Part of a small language model's weights: a variant of Adam for these matrices, 507M tokens.
Each number is 128 + 24 x the weight over its row's rms, rounded and kept within 0 to 255. Layers, rows and columns count from 0. Numbers have three digits each. The size before them is the row's rms in percent of the matrix's.

# layer 5 MLP down, 192x512, rms 0.0453, rows 0-191, columns 0-63
098:124080103114103119123097089141126090165146107162162131156119153152143134109114106147142145150143117085127118106109143122141088059090147088141140122090170157153143091151147146146151167118151152
100:094154094172127168094107112117115115126135090131134126130174144132101124107150132160111145137114144128108120169120118131129116088147120135145152115230104103092148161138124132148142113136152150
106:108120133103035137117130107112141096108110123134137126123116112125154162104104136144134156120149142152117120146125097103156131129131126141095125112136131157123128135133131138084113143136096117
097:131109144138146110123123093130104112132114164121070151127121094087147135102156156136157127119147101110101098097154140121142123121153160123106154139162136156133113124177122124165132106077161132
102:154128138165113095155117101085152104101174154096114130148109152080136137137098136116162152123111127116152126143099090133131125142112141148160078148144136110144137110133098128155102088093169131
100:113161113140176156108075119136153117118138182089140134155103117091156151113160119108140167125108129103137134109115121128093127109146136089095154125097137148131124134126115125103111144151113122
086:138129132149087164123135158124119068097117133143134091101085121121113158138142105147125146120137172162157117122082097147066181142153105119112155139130145121137139140149142126108150111161126119
090:117113105082123151149111130114155078103125103121124103161125145125145149106135145105130111166144107157088077160110076160141132119146103068117118112112156175082146152111147156083108147136121115
104:153114151153128175120129115082115114130118148147083116135120144085105127109133154122167124112130141159112139103169124138150100145127134111073104092124162137100138113130168120142154158113085187
090:130130121152155119124139176117139167148113132164148165116130174098126194139099112151143158141136126167110169155135149082148099159093165128137057118133115118108137135106141084068112172150107165
108:111149115123114183052121103132151160130098148134126128150103111131150134114082175163110144177166160144123134120152137151093087159109144080135119123142133118113162149175159122109123132076142105
095:086126110130106132116118144132142099131141133127133155093118113146093100123158137134104113176138150174143113124110148085154149109145138125126156090100128169110127157127153119157086132171119123
100:156119159122130074149161130134177171136157135127138126109128170117102134106130132135142125148152098169094148118166100098120080138150122121097091121121102174160079107163138076143117087118114120
095:072103128129118118098131119125149145088109096111140151137139136165143115102148132072166148118143130121146120086100136151136058143150149122111113112120137126128116143105138122107175112136144098
090:149191099138114081129120149153121131150165110079151090128095111138136179121169155092141135148163133098162118125114160104122153137133125101146138112112146137124153094107100168127129153134138102
097:172146111157068135144144107156125120110155102132142117156142122105109098120119146125124119099101135085109139137113102141118159086121131132110101164158136110146153128138177128162138142093162104
096:100142122129106147114144134124136118126129188133123117151162158164110121088073128091136126110174161167126126150126106136117113121122116149140110119124108097135112139124173177122132134140148133
105:174084122127122146176152100123080090097139158108140120093098125130170159109140088127145153106209134115172168134151106158109116127149120135139103162155109103165165110129084122131128167105174118
095:116139140146152175151168128162112158160145110156095142118160112114115098106106136137114131149155129094145119122140133159129123092119158146167105141133165108085170153140129119149136066131115146
096:126080165105100132126095117159104073115083137123116104150116147104127129154117169099085117120123148080112123134123129121158180118132135121141111073099114134156157147130157112132115159122127093
112:156145088116131122153112157118111128148114121150129136103123158150094132103137173133116140119149067098137158116140167120131116135111135140100169134147150144117109150136071104145101111136101161
101:100108097123109156107117106134134134129132139144120128135162153135133105123153121112170131138114113085159117194104110131151150132155143139177146145103102123157140161122090152136156124168130103
110:133145139123180134132115139102105163154088097124116122129131116142195162141136169136077092135095095156138091188099084106146126141151110147119147144149111109112157109136111146125128121131117109
095:164100124190162133155148122101080151168126071140141120165154120137176120141110156157139118122122106110099155132161167066102145153151101145095139127123165137152101145141118104120121147129093156
105:129141156144160148130120096130089116135116159130126131161118115144139111116160155102124144184071112101115163131087201165115117156104085113121111129142177118145126103126108098146118083094094138
088:132123092174088132093106110117172098100137124142133125149163147130146114084119146129124137137076130126127147152127104158104145110130118167154133144120138168131139128154128119173121150118136165
101:120133112115108107160107171107149149171134115131154128129151105063122060120137166177163119096121109109142101131139173105121128113120061147090153103168147084135121132171143103127111095147139126
096:098116129153115112169101089079115121114137171132141149144158135135129149143125170071112150155150107185136130155154165099117139119131138130112125126139091107157140138115167146132111203145139133
098:143129149117111120116125113132160104125112105104147104182128154099102128119094073094126119123127133144100141163090126165142174143144141114143151140093133117155135141140087155136107144022146164
102:140125127104108110125146141155150137149100133134157134121140129101126117150143107140176139192141106130145145114145147141104129112137139091082122112130143155139142117101134105080147132116111066
096:171132141073120100149167131077153117139121147123118162154129121123133124105106134146135157131157120127164150169129107103101121103081115162111098095108094126152134117149157106123115093067110090
103:168155124127145119147106115167128176087123102094148108153154129163158093139117106147186125142100140133092142047112096149102125140091134161149138162118142124087111084181089109148110127106155079
095:157115130123089133134139124172134155117102122072118142120121118089130110110174108153144132139137114149132154107121106114099130149117128101121153117124099097145154106127136154143140111128132118
099:114122120129118142100086082146118144154100120175127145146152107166114142067082124111104183116085124110127122129110152166106147138172112147148140102136168071119152158110102142100100139103171142
098:115071122133150168148104129127120145128163140131131098133154161177110129181107186153136125119145093130131157144108137136106106159133139143134117123132121121141162085117145112120123163130097116
098:145091116203120148121127128118144138115106112109167137133137148152118102117127111077116149140134119176078127151108115106121149126173119145098162124119082111121105164120102106104104142136141113
094:122139126128145075174153091143090126160101123118105184156133117145184122151138099100096156162137123168140098141099157106146107142146123108114169089127140165121100103132116137156132119114154117
094:095085153098160186117126131142105142077097134147116112093108164097146098095117149130108121114081110152129153125160190090130153093085144107149160138090084180062122151138137083123104109096120132
104:149125141127121146145110152152127107181144108090140139133115127109066118148166174128100141090133151111104141148136152156152144146105149119136125164072123137106137169155130136143109114158157134
104:128142099122113122176127150123106123145110148145124115115103153089125116142093155080125108139141170178126153154124101148076145134139162140130101130156136174117102090143102141120145141132141141
119:129089155120110116123164110177148091105156109133081113113111160107170127107164107145170143126122148112132089145144123098157127140120101120155132127127082141145123164121149116118136137144155112
092:069105088149141137147084177120108125116166115086130162101128141148155133113154100123145116087115111132111102147147126125144111185148099131159125170125163111106149150151105116141111148137094084
105:127141130113165090141102157140101161149184135109103104125101142083104112191115150115105081125101134104101132099116178143128099136174112084116117099171106120059157121133112147169086076111120177
105:088110138122123138139130125140135109111145129110137136120116153128148137164161135140189184131115126131146125107129148108162114139088117119145143144110088168124142100099142094109132173160147072
099:130146051139166146132160125148135139132097126093106105101097145145103115131133105154117134120073142106141135090124132104097134111151160158126099161132118129124097146149105121118128108164142133
103:134147126131133123143119129147135111129123186092135120114120114134116101135128123128100119074123089121135152145146116157139135111152115122168109150118135166132120132137175111161107151121124145
102:146144122177142142106158106078145078078083101138105116147098158136107117085150072104126129097144136129137102137112137152118156106141129136168138163121098119137166124157096123128114120090139146
097:105129123114119130158107153100158105116109155108133156092093146146098114119121134113125147123087139092114130088109076183128126139078134137141143164159152069167095113101129116159119107101132105
097:173100104113143137129126079120126167168095106158133127133119125155139126126120114137139116179133115097111118148134111111112125168103152147165118171131100115140133145117121130125128103126138063
163:125118148128114117117123108134150103126129114158094083094172145116095130150132120134093087090167144138138117132145113128141140134115103121141111125138096096160117158131115149149175122133156109
091:176128100111111062117127180130108180125131142098093112146113099131107141087151111121188163142095116098099112144111136102151147086118162139144143124115153161089102144109093147123100115118160110
108:158113148154152146127162144135107167149135142098095112108103111116153086136148093171132122121106138126180160115120149096132174133089123072117133118129105148106111114104146136130116096106112145
109:122156135129108146125129125157136140091141086107157177141141117139111112122152122083127112127121091090143109180060136153143133101152112123121166136103116123171135133154162165165150126136124176
096:124142089151107154160158137133160093122140164128124110130084114097131107079127160089103154133056121092141100138135100136123146126128159126107135156115131087130119144132095126066102115143129111
104:144122124121130141147125136104108142095116130092115125096148141149122114165104112158148107134107169084119191122159112100087110116119113138131119110099160137138143142130160112151099101104141123
099:155140096098095102111120151142111121140130150179138173094107168126141128137138121106130114121126121169129102166119135097104126106111091173114127125134113173161144141155139127107122143166179170
096:155093134144180127134144116109072132152100079128126084167136144106142100145131127132176122119118115088131151117119171162155139148125139107142153111145153109148153106132136112150136112079118115
106:152127140130116091148153139158129164159117138152129109134115105179123119128109086143127141129147181136107083175146131084133098148107148102116126140121111160086113115133136116168130166118180092
100:155129111135156128150163110090143131148138110105147116152159167121163094100170143119121132128125123131151138168144129131143108136143112176129182142115144128149108080160133096117164167124146149
105:107149109109093137125087125114127134150130140124088150127120125147127139135126131113074123161131125128105165122131164136147160109144105149149177158063153140120074186131144185116147088070093154
097:143107128118102145162130146122132096127143128155120147139151133140149102128136155136116176161125134119069158157122119158123107119183133149114139110114120123112147114178129092152156113107160121
102:100159113104143134141133115150081119101140088139106138163082135123148114135106143112067090058140109151125134123110128128166130076152092122148170126116092106140155153140122127118111131132131101
106:109095118136143117102132132099102100109115099144168129122138123115149124103097144139130124099132149146139138128152132156090152125144116112125102127151139153163128190149136142101087097160096125
096:161106127130175109142152105145155130138096104135126131096107124098074147130084093136131129097098124133109152114136109151130154142147150103093109159127148154119135084162117134127128129109117148
092:153129111145128097156089133131127136110092159130163089165122169141154141157087133139103115122098137126168128125118128089091136110142126150119091130120168158136176113129105116144141154116100118
095:145164109108137122089095106105124130102116142118130124112113137118128131116146091077114113175131110073144094143127080173136119148091131150115146159138141101142117138161150140118088147180103131
097:140104131153110139121112130150087116116160118178105114151137137129125148122165187074114140096126105106095147120109151129095124123120162082135133134119121129127144094162128116098132135132114098
096:138143125126078127126106117175102139100060131115131134128143170120093154134104133158137126090128111152108158150154129118111145115077129130165143111097067121125131126090116069110127170130142067
093:094133121142105146101113166110128098125117129113148136136108116143122084172144141116114129153136118136146167146108182165176167092181099162143114093107137090093175186122131109134111108145124117
094:075150143132137128153118136146088102165146149082138126154093125119160076162121127119154179089136161125074151129141115102135111153132148099101109119142122104117141126104156137120110126128132105
099:097109127047163124134154070119092129140106087120128135151166088159146105127095133091151102123147126125100112137127169138121146105094143099135103134094106138161098129133124183114145148106164129
097:095112082160122144102137129138110088094141173166155153131138114155106154082117087110101125116147121137176099100136136112119159150146129124143161109141125130144183160146149103123112135088137141
094:129133138168124112043100101148112155117113124104138122155116101128192144096160141125124154134130155152146168149098170087130119141139101141152106151132155150148097125131153126089164086117126117
100:142154096155145104122107165132122129149158076137112125143084148116125178098104079102098137134132128144176164147099146190163144134150085096120137112156104116149125185133107129139135126109125124
095:156119137130098110101137124137136108164133129151143115141165157095145083126125143119178108082160120090141167131140131122126124133119091140134164115152086102111145113122128118148159122149144152
099:107137124122081128101132142141116111148141156146160147125076137129172136076111078120092135169181131133076073168105090150157122124130126159101129128154132128137142134122108110104156153136114130
104:130127125163110136112126157125139111122152158110158116118096116099112139146106078141069129145118132134119093146137123148162127141154143143148122156085158122148105091100131141114081141155118112
098:123114150126152116093080154110144120172184142153117119122127102106159135090177087123123129136089124121166159134104156123145127106121119129145166135135122143166153125138091144124137153149159137
100:115124090114105107100120167116106162095143136118113154123050148086138166155141142131112133124162076122129137150142110112086126137105125135193107135120144155114096107145127184100113170119169133
094:134166090104115119146148128135143098129109187168131138123156160125155157136135111127104129128156123129149159155127109122102116131111127172123095132123108126119157104124129065134160107151095149
101:170133080147143133093113153119144146144162114087128130161145135110134137140129148159130126143151167117132115122113112090149146104127114120111151117127148158123114138112173102114132134154117126
097:161126142133136101153157162178105128094128112186142095168130129163152123160118103142102156099113156121128107174141146157100148113136098165157129146150131128083157098172154145163121152115126085
096:126174134189146090136110114140128115143172089060128106141127129079089167126075126143153144113144123117139141135089148100152130150137148109103116130155146135115112127074149092137134153127116134
106:124094130122142105114123155131126096132160116104089103093088108106089138124113164154157119128122144155128117117146139111097150169105152163125112139119118109126101134148187087109151118178096078
103:104099172150171104148181120137111114108118153127133138140120114145137130116120145124133102096127105134134065142154105111086109111088140142138131128120089107150104104119156144128107139119171091
109:118120152127141146142153140143147135119149116154141134123130137139102115115159141134080140152136105116176106118158112124135106205118153113118162109133101144123099118097124167144096136174152138
098:122119123142130124130158167131149160119147162095100138109121160092162144117135066156130096106179125122139119134140102128134151157156141121111136119127135115114101108159122138122154152129122108
101:104069118155099132122151129123142123117126167147131149134132118145113130138118136114133165177158101150137112143154119123110153164118136135132102090139125177140161125106120104110097125157113118
092:146107147107132103133115121134118105101100159149125111090111172173178124105131088126118100135124151110151165142119084151153163149104116108120163127155128153145119168148142109121164181087150103
095:090125148094152082143181139125114117160137139115147130145157080082140177137140103158142134116160117176094084157155149126133054148105101144119125074107114143143125162121164135147137153122160152
102:097089152137119111113136143120154137139120168148153133156138079122164112130149118141115128095150125119112108161081135109139078138084168069114140122088146113140114143123149115123157106122128147
092:092144134152159138123101141164115189117127122098143086111159123109095116117109151104110101147151096138180120118110117132150145156115136180129114156116168126148129165083157140144143082193124132
102:188129160151138129130128143158127159147123103126094135129138125088205104117074198156118089150124159125069139118143157132113083139099120116087126152098095181114093132120160141120129122145135097
104:176108156115113176148091148154136118113140127159123129151133139162163134118133128097086113136104124112117193164128137172153081160111110144098120128115133130118123110162144143088148123146141128
094:169128086099138119121141130116127098152125108117126111161133171139067095114135154118108150160100136127116067109155144125086158146099121146112112141132123086111105152124097152143165159087156120
102:112165135135110134101095118090112169115185123134117131142096161099129126097099136146122118156114170140130163156111128114091102125132095138090101087125146103131146125108132137140133142142112098
090:130135145088124077115139129120121106157128125177105138142128133135155146144112126106135133113165140127109109156169111112100102131128140137109116180121118128165105118141131103103143194133122086
100:116145096105108070109133145110119135135117122122100113159141144126127158100130173065140111121156103140144129127188099144126114086092119166081130130155086117143132096182098116148107148154116086
094:122106165111163118178071144161107119093146126090133116083111121119141147136158145155159122134119130165139110151157111152148090143150167110145127090146173186126110130123085133145124127100142141
093:111163133089108145129140184073114109135122116140101109085120143143137124136108094118132143105136079117122121107152157114139132123133145155123133111083131120105194112127132139148091190174159147
097:131089116113107114160156112110146131121111085126143177111136109126118134181160180138139136127169141115115125121145134131101120103082131144142134092145119163161121116108124131137128167168132112
104:114168135148134169089149142143149134152174084116095166144121163110125186135151096167106123115141116173103142084123113156162161126135153125113159127091133141113124115127093122136167066143163136
102:132127105108094157097124146131137102126117129161150137113119123121082133131140099115130113102109125144135155169139132087105165145134094137168080155135141166125126130135177126132141091105123134
096:189156081121078126127124123166179181118092116126120143124133113129119129141099128150137120090138082160104122170112109112084127120152078155171148096126115127118131056156135112160092098098171145
107:105099161114155153160161091119153138134172127139113137086148187148086132144159171090146130145112131127052097109144085112105110149108129140093132180151130120129083127159187115125155103145133128
097:147131102105120119106115147104136136113111126095161150152175094128106130114129057136128114115125135125144157119126082143143155131180109114138144144136145118111087100158140134128137160120117122
098:125110122099171064130103130115090142139126162152119113110116116112172120113094121139119124132126092132154157148117117132125128126143118166127092116096102170093093121187149069137114096149101135
088:121148158155114126131131170173136133141131104103115134121141129069113157119116125127096090133056098112125143146118117176102112123127143105102105079060128137115122134171071127131122136138159145
106:103092081129137129115150116131155128120110146095117122118131095146125144115098122136177145162151124140116083123164114146136123145093185084121147142140135146092100140127156112093147148156143086
103:143128105184124107126180150116140165097133130150149150102119115090082190122091165135149124131155140132129138120140115134129156151100124154127089165124077137125147091115188147140094122162157138
098:094145145118107125130066126139087114120124128124120119176171165161126141131148130113135135166141153121146133111150137118115156122120116120092136149177171089159168102138157153101154131138148139
098:103159120130082143145124126146145144112142087144115126110116151149109145156120098092147150154118124154074130125120155131123098108124128107063108152126173167086141094123151123151119128118124100
095:122127106132162150113121144142118142165158110104170152115121146155104119104141127126128099127152150105100119113124119125148124114136175144204177163133107139133121163100089115133102141132147155
097:142140146132130133134126074146106145114101100164143116159137119156170150105100148104169149121178101138120124131153104129110094124112170111162143145138124118131170185131172075152103141154142125
104:146142164075133123135105124150089090139070108136113093119126136109132146167114147111134089125135128140115137136114112154148174083113171106136121093167114089145126119110092110112133134103140148
104:090105157160108117159170103117163144111172106139157130168152094195142087121100144118117159138127134122090110153115123095113117122118089119124101144108115134141153101133125132142121134131107080
093:131105104132115165076167158137131148108143158148141187130179136095147108120173121120110136122148103143120133118110137141114084135105158112141119165164090133140121147092155116088093123159094095
097:146107112114165166138128114143127132118126137132092129121116129112145135183129140161117099133112152131096136109132179127145151134132117129128113119142140157121125109109163137143162154132093141
101:191146122162177151088140152173107161146118083125120141093100157092180128141099135144119135128155143121174162098139180127103107101139125126141071119156139096106059132114168123102152135111150147
095:137119116108111090124124115147160087137117156131116139121128060109129131138106113158118163153118086155118144126171134128109098137083152119141092120095163144124157093191105150088095154146089100
097:128166118166130092119103087161118082097116139110141147155136141076170144149153163157107147131136125140155119126146180107173104167092107112129129156137077142150113143166167109104151134153111169
101:122117093165126109127135117086120085096108122151120122118161104162165109128097135056130146112125151137106118132108132163067133136128095139130136120142113148152101150105172154115142121106099117
093:152139133121111142130132110130139134130137130110152113127099117103118131123096155150146148147116128139090118137179133131118117128126149114109102136142147119103148123156098141106109142120129170
092:103150141107148121127145138126160161165136145114096075166168166120138107103131088138137118131119123113106152120163159132171161116091131170084139113104125108133093171116153099143145132138131142
102:083067130140139112099128112120148109133096180140140102134184091139089125139087153152129138143152144092101116109146152133104112095078091119115105141132094142165128124131163106132154132119115162
103:138144163131106123122124181104083137117150107146126099175075127110123120136103113122124143140124096125141147117073141162108145099154112115154103138105155136110099139107113144169116120107088133
097:121136124093141135137103094118088148108108123124119106149156121095112167153131162132135121075143124111159128147139136103115146131142111114122112108175103138127137125141155124125168103146127132
096:121104110134085083136128088114147089124127114083095131134127127139092127124143118117162117148115138140115131150095106115122122099168161146129097112129141103093105161147093145132162072146104119
102:123133094110101146121139107120091165090135138133131132134187150160079136114111171141144177180108151141116156132126159150121145067160089164118105100080145138144135152107161111110121128113144141
103:139089063150147139136105151153157121066137130089153127193150152152168120103148141105146137168125143103145078163174119156151121165145134105117122127117121101101141181113137147109153139144183123
094:126119098093156132109119113112114127126145183128114110151149128137096102113109102081074127168147102121098154143088098104093137131161119113114180095111119143115090157109121144145123125120126126
099:086129090105109114133142150164110127116137083138078128085148142097108114169166145115172126111111140114127127091140177129139115097118103157121147163142120121140089117120103084139145115115133145
116:116163175168144157126115136114131123096138124149128106137132146119160105139136130101161150112138147104156155101076165103135146144134081121125095080101168121141131116123144103150139081121127117
101:090119076159129127172134114099124131116099110100145126173113141144136074065161135130147095088115121090154119117116166145100068119131102162142110131109142127104138122155140129129146131164120117
119:129106112118131084137176145142150098109115162162173126120122131127092140127143178167173147150126078130123120123178171077091122101078098078148123159088124110080122119139103114106141144138145150
103:115168118172109106105175150148153114094115113107153141117088109103103121127132119114187157097143162145140114119121154151140112116121170116167116096146185127118136143126123118125092127151159151
100:096107130163106139121133090135150124139138137137157091126133133144127104105152136077104155137080137109132168113110165119103127061105112075102126119120139116139133101145141135125147104149090138
106:172145109108114139123171106125123141155133106156137177124132156123117127121148157139145127140098120109132138176147166077126136150168132112099114121105137161105123120111119099039151122169087162
101:155163094168177136139087117110084142152158148089125126145147145177113127168126161124144090135131115141172129088118105107125151103153114128099108129086135123115158107131110166144133093122115137
098:148135123122126154122144148113147086147118140162157165093168103163074155134096152117107096135136136154110137125137114102080145139142122100107118161171155121187126118088101145090144155147119147
085:147124110175096140152166122121164160128112143114173119150160115133150166110087067176143096097157103151086140132135078096110141135168127148118108157125141113123126104123120150106150131097099129
101:140080107121091165129158140120097145134126143141128129146157110123119131130108120138175147145143137115126140109139142162082127123168105116136085095140132125115098177146124113139096153148140158
098:148130155091092098133131131092136150137137137109150142151148134133147153116119122146109155123155142145081103140148160100157103096140158123130154140120119102117124128129097111125141152137099149
100:137098125091147111131111085151145096112099118131130130138092134113077137126139125143116150113141136096108115160096116160149122089143113114185102121155116153178155161155135146163092094163127162
097:073127166109151096154104075144145082111107144120127116120111145096160089137142098137173150136145152144143108126139118163203156112128125092129125105172098173152148148123091061171153165139132107
101:142139147162152067126163133102080174167128172139133089126132106181162191130134110101124156147180146151107116155133151125111136138093148106118114152129109067088114118109151148103132159149140160
091:103134128149128094112104129112065151132121162124108139112124107122143131168132138126130171157123148122175110133108154113111163120139130106128120097150102075126127149158109126133152174099110108
102:145099126176125118132105128127152105172134127182114114158153112127110106160132113087129127112117114118089119114169137150104114102112090126159113108130182111112157084135138175150102105107146126
092:115087091151088146127137180154153125126130136115145124170129084116072140092122158144191148131170132130116104142161160145121110127090151110079147118167157112117156141119122112127115102094128120
103:111112134091151137105198120126092127096131142115156139141138109143137160113143115121111124141177159111159105156099124113151116182114186127147101175141102131151109134151137103132119143142153103
104:093101141113114144146137147123110116142118158127157122150169139124126120093120146128114122123166122160144128170115126105114106148120094164152112096144099162121179187109122127104135121113102155
101:128143141141109177124154166184112130131125098164149164146114114108162153094134129118109118133108124116117115129120098102167158147102137100140110097109132115089124179152110081075143092115139154
107:179144128119156133134149099132135106155133135139089132153147107128146083152057154135098120106141146088160136127124185106147131133121128123122148112127152190132102138122152131155165101103098100
102:153147151127102158149131105116163143111141109142114133164114147126133096123158118148151132108145125117086110137117154123097135123111164159120122110125109141127151115165113125122125124114129109
100:084124174140079096135186117161121152128128092113128139143131134109171156120158101084090128112118141113137113105144087118131104142167157116163118106128110075113106113108120105129159116129168117
101:058112072132135062127143147098148105126108132132147130113128161137114144145117141123137130124170138129082097095163130096114129107139097129088125142133119120108104176104111104108130167168130098
104:097139134162133136123136140098153098135121173178141154101102104119080115145118116142145146127112146127095105118143116115124150071091078146129117133116135156137116103128126145130159083160148123
105:153094116129152101115130134110102173171145093127108133113094121122132191147139122132165136139163109113112139072204140137118137149134145114112092132127116156099130125114116150103136119137185159
102:118105107122171145117141122165150154098164179089130126155133134122101129094139146144086086115112101126148108127075136116122134133174128128118135139075120128109093129178165137129126119145129163
100:106121108148172106148112121080091059188113159142146141109114102137116124181133143086151166159156119144119135140123085147142141125100159076107086165175124140132093119144111116098116105137125077
097:103116137111134092128100124128092126114108158122124172127131113107133147099127129145099131100099114162142132161135136146149132120089109127122157155098102145175103139094137155123113134150093109
094:172162094139125091135072079119093097098165091091125160139130118132105134109158178138087127139114114119143134118156110125128145108125149113111163157173167127125146137129154142084140144118143163
091:135141115151142126130172114108130109105179077128142122094156121161141142130165154154125103068129094147178090113073125123139113109160140153133119158117129107131136107124157129151159112120137124
099:139151109146121126145113143109155178160171139136121098162159098158116150176080145112142128112174154101123125114178134144147124141078120108108085129126144153088133121123127138161129142162154111
095:128121128113122145187131069128150153130135167142163168155142130142086114110139132094129159085129095098132141127094152137131143125103131111182154094104142121139126158075162161096141099111137151
103:111130112120137107114076149143122125131115114115169124148122073149122118149142133106176110147087101072133122157124155170120123123146094156123109149093123092117116144146125108124145119134136137
097:147104164124136119117179151123126140136130131092149123141146130135107094127132148121107124139110161116145137111133146131104153094161136187143134122120148116114187150129122121181126116112142117
104:112205131121119170102141124159131130122152075143121145118136145132123119126146148110133121128122125141124139068163150101155144147162115148132105132104093154141142076144148137181158188129188134
102:114089151149152119140127142125126129086145139181120133098103130129120124102144134125126130112132110153102080145141104112120159092121117127118142132112152179120114124170139110113162181164143118
095:157121114122152098116124148096133132086071134089109136168158130126126116104135128109104120104112126113088117153149145132113096094143093152137119120124116118101130158146126135164152149132103142
095:125109105150128139159127115162125115118114167122146140152115143161093093146149073148081160127090113152142090095161121134105142117132111135152132147086135155146142088083099089125124130119118124
095:099095130154102167163164094098120102125125134125118133135067105132144126084112161135134180099133144128123169147128152150138089132149119105102123071172143168129157159119154159112099103125129106
101:106125077146100116136129123150131104138110122126144137181143134159117140145140099151094149137106135131139084154128101115142127099113096139191111148120126111159154136163110147122130137147139110
106:123160124154113105142164092148153155120136130140123153145135162148167111160151124150135168077109136121133114102158132120157159154103152084117142120092118138124142083131160113124156145125146096
095:110114175084122152133143094113128115157102126152133111121127112106161123143117119133111110135127106150111147119148126109161131165132177099149137112100124128145112139101137114129106126115152129
105:132163136143125133119113165131160128103122133112113145094119095115158074129147134156163126122157155105141172086140124099130086120107124147159131148103138147120135153138146134124137162150125163
100:136100148076135149144092103129132150163155107090109127114145125160126144155105158152149079118114116117118139130106133094172096140131146138096112136094128106088157085130149143122130112152126108
102:119155123135125123128125173130105160167155090112148087157129132123110118133104109127105098136109129087137123147102121173121108146167138174160103156143160101107169150122082148150144111107133133
101:133159156121124142136151149115067118096095120083115128091134111120118179160103129115128123136154158140100150118136127137127120120106114134118135146157121100111159121096120135139142162089104132
101:107117104129139140122109127133139125142102140114144103152132140132104165122130153124177150100114149145121141114124143106126134132134143121117137131126163132121103113100124107094155095138152129
098:080097133126139161127098117130098131086135121134120131123123142156121138117172156091101128138108156099155111068150126131169154105138140148107150137120144138128164139175164127137138114174111142
110:124083107090088135136142149140140129112116138164124141146114125164156139077136103131115142161185147121100108180150125150057117122113139167164123123106082161100129116170126119134129146104105118
101:131177105163116100128087117141136159143167140111132162119130142106120084085150159112134123133102154120151123131139146145097108146154112143134082075125165078119144172123117147134123105172135122
094:145136141131100126093134141149127126111145120135121156158111151091129148138113127125109139151121096131133117123121097101080139129100153130165169163122176126128143121115108114086123116143112118
097:134139099164087175150097096149145100133093156133110100143128093115124095149131161133074123099148096099119153133159113149140146129159145133111132176144117117127168124091126161112101122105071149
104:156149125091153113134136135148118130153116134153140137105142134110205077099108106142105111157168136163150128142187127114162142120097140112121126100116114146117154149100079135153127137116079147
092:147120086087116130140161127136131191116131136134119121112137148155113139103086110149125140134152118159142106114109119122111098116112096123146144122114061140159112145141129118150126119176122119
096:147091147125134138117115160162122134191072138135109135079127148140093134143122147116074147131111138153155121126117126118113124154109119116201136161149136114125087141109134090128104159154148091
102:089097127147118133113131103099098139119097158108138114152143136118121106128087134158102111166164136170110112162116161067114106115139114108097137125080101139155150108134144112109135140144135121
111:133106145130094142135119132127158142098158071114139148147134058157123120077137107102106145126148133119154140178113116150153138114116109138157153112107124123108108125146104158162137125151136151
110:123132095121199092132159138119132145111124120110119107125104189139145088159155131168109123069090128101117127148138108089113139122147168113143088092138163142132133113141161123135087118120130164
099:131135143162128133101104135108153146145157164147100134112123122148089118109128138098140091115146134170136138147132087150147140101140112183109126060125123106112148131104145168119105087114137139